From a checkpoint of a small transformer trained on Wikipedia.
Size: 8 layers, width 160, 2 heads of 64 (1 for keys and values), MLP 448 SwiGLU, vocabulary 8192, 4.85M parameters.
Architecture: RMSNorm before each block, rotary positions, biases, untied embeddings.
Training: a variant of Adam for these matrices, 153M tokens.
Each number is 200 + 30 x the weight over its row's rms, rounded and kept within 0 to 999. Layers, rows and columns count from 0. The size before them is the row's rms in percent of the matrix's.

# layer 4 attention query, 128x160, rms 0.0445, rows 0-2,64-66, columns 0-159
084,205,162,164,190,204,210,173,190,181,181,224,182,145,185,247,219,196,218,182,155,221,219,196,262,178,191,216,189,192,204,197,194,217,160,199,195,166,163,199,200,152,196,184,195,140,155,186,214,178,181,192,217,212,195,132,149,189,219,196,177,144,230,192,207,229,190,140,233,205,163,224,223,203,226,210,176,195,172,201,237,207,303,179,226,210,211,232,214,185,252,230,207,204,210,160,222,213,192,173,181,214,149,152,159,146,206,240,195,141,157,239,232,164,230,161,170,193,189,235,152,221,164,189,273,234,182,222,223,216,189,190,123,214,204,165,170,168,111,202,209,205,170,217,166,225,179,158,206,186,208,240,214,210,177,198,188,179,207,165,181
074,177,176,183,201,208,238,192,189,155,194,232,202,206,200,231,134,226,216,193,181,221,196,220,221,158,212,186,186,167,167,160,218,231,176,205,169,207,107,231,231,185,206,158,211,174,176,191,209,160,215,178,240,151,196,146,164,200,203,200,179,150,252,153,225,182,176,176,226,195,160,201,224,169,235,205,202,189,179,236,211,228,210,166,191,207,212,196,166,214,228,201,237,214,222,122,219,170,238,198,149,261,211,191,216,123,191,210,195,144,175,240,236,205,238,162,177,199,211,194,190,224,224,181,217,199,204,180,260,157,209,202,199,197,152,182,174,163,153,155,127,198,185,259,201,228,219,173,170,188,220,201,121,200,191,191,210,246,230,157,184
103,209,215,178,243,173,211,257,189,249,206,158,213,214,249,191,195,197,233,191,227,162,224,261,181,196,250,186,190,150,206,210,189,250,213,211,233,192,266,174,189,257,199,175,201,199,234,240,153,203,187,224,215,231,178,241,218,186,191,225,212,237,160,189,224,223,212,227,246,194,207,182,205,205,152,222,229,204,156,190,237,205,144,164,184,168,170,174,186,206,178,225,225,219,190,160,160,156,172,199,274,201,275,199,177,193,149,195,215,194,220,179,241,258,197,211,172,165,144,268,246,189,191,175,196,177,211,162,137,228,163,233,238,163,193,249,234,223,187,221,192,254,213,162,170,189,249,224,194,237,186,197,178,184,208,197,182,216,189,193,229
084,188,214,159,195,153,205,185,194,196,182,185,256,173,171,208,206,203,201,184,247,199,220,217,213,207,220,207,220,194,166,212,194,164,193,154,180,207,189,237,132,258,204,165,181,186,177,215,224,163,215,196,202,231,173,137,131,171,258,122,206,165,191,206,154,178,200,177,138,128,226,192,196,200,231,169,166,232,192,139,202,189,187,170,169,185,250,248,227,174,183,271,140,195,238,184,205,183,185,160,202,203,203,152,235,230,219,165,237,194,234,215,192,199,214,171,176,169,153,173,174,182,201,239,173,192,217,180,183,202,216,210,197,151,182,172,220,193,211,222,194,211,219,199,193,173,228,178,173,190,197,238,173,173,238,239,233,232,288,178,253
087,136,213,187,195,211,203,246,241,206,188,247,212,250,228,197,223,204,222,245,253,183,218,245,241,202,208,199,236,177,187,192,257,233,180,179,201,207,233,222,161,182,193,188,217,212,196,182,209,218,212,225,197,168,166,212,177,225,226,160,223,176,185,215,184,230,196,206,206,221,194,208,242,199,223,231,183,229,200,180,232,209,154,198,205,213,257,233,243,162,176,200,173,201,229,136,190,240,245,200,230,145,223,153,273,121,205,221,196,198,202,213,207,224,202,167,230,173,155,210,232,165,188,188,180,214,173,125,215,161,244,199,186,176,143,212,297,230,190,196,160,246,275,244,174,213,221,221,158,208,212,226,185,185,220,211,204,185,243,209,236
098,211,190,194,189,205,220,210,167,186,212,191,210,198,211,177,205,205,228,168,232,159,205,233,182,167,213,246,170,178,171,215,179,244,162,278,198,162,226,157,191,238,167,195,168,144,214,239,209,194,208,219,182,232,217,185,218,200,176,198,208,235,175,226,201,202,190,237,233,176,176,235,201,234,151,162,239,159,175,190,212,177,200,192,185,220,213,258,172,191,199,205,154,210,186,133,207,150,154,200,198,193,176,212,222,184,213,166,175,157,184,177,213,191,272,182,188,199,208,309,211,195,175,151,147,136,193,148,195,129,207,246,250,204,209,224,206,209,223,212,202,235,235,253,195,199,182,274,211,241,213,170,205,197,171,184,206,157,136,195,209
# layer 4 attention key, 64x160, rms 0.0451, rows 0-2, columns 0-159
085,185,226,150,233,196,205,247,189,195,190,193,192,222,230,169,195,265,179,213,235,168,157,212,196,188,270,242,135,160,196,224,245,194,228,219,174,187,234,182,204,153,193,227,224,178,243,185,214,206,218,177,143,150,184,227,167,188,207,212,237,227,127,143,238,175,152,215,171,189,192,188,230,186,187,211,236,185,184,187,151,228,171,204,245,175,215,187,241,137,160,127,165,153,117,187,211,196,236,195,237,205,188,204,185,203,238,153,227,216,202,204,206,226,253,200,234,233,156,202,157,189,236,200,177,248,202,198,160,164,168,207,243,196,154,206,197,182,184,192,162,208,208,224,209,197,203,191,194,228,212,217,248,175,230,161,237,223,197,209,212
083,239,192,241,169,217,148,215,156,256,215,248,201,148,183,231,228,231,195,192,196,224,204,203,132,150,227,216,191,200,238,155,167,227,180,210,186,221,223,248,204,203,143,253,172,191,215,246,168,198,177,221,230,202,229,183,167,199,190,148,237,185,203,179,185,176,162,161,120,196,213,227,219,233,214,188,201,167,239,182,146,187,214,272,133,208,200,184,239,207,195,211,169,194,219,155,174,209,174,221,254,209,182,194,214,201,197,183,148,207,221,191,166,163,173,194,177,180,250,254,160,252,206,235,169,145,204,214,181,185,164,227,214,199,252,192,229,195,250,241,190,187,243,253,147,223,204,213,201,227,206,194,230,216,190,206,206,206,224,234,198
091,167,146,220,245,233,184,223,149,149,219,170,186,242,183,235,201,162,117,221,196,220,172,170,172,179,208,176,215,160,195,184,216,231,207,222,224,189,222,206,224,165,214,213,211,181,215,120,212,208,182,145,236,204,207,212,249,166,175,193,208,242,237,199,185,168,236,184,217,185,183,154,207,207,246,214,257,170,195,197,213,208,225,187,263,194,192,212,197,181,270,150,230,162,112,186,204,221,185,231,164,217,180,168,196,208,194,175,185,206,239,212,196,160,205,215,204,207,151,193,239,235,239,168,160,192,142,243,174,161,194,229,186,218,219,119,158,231,138,193,186,210,223,219,227,208,177,209,196,197,203,197,229,192,216,203,213,164,219,149,161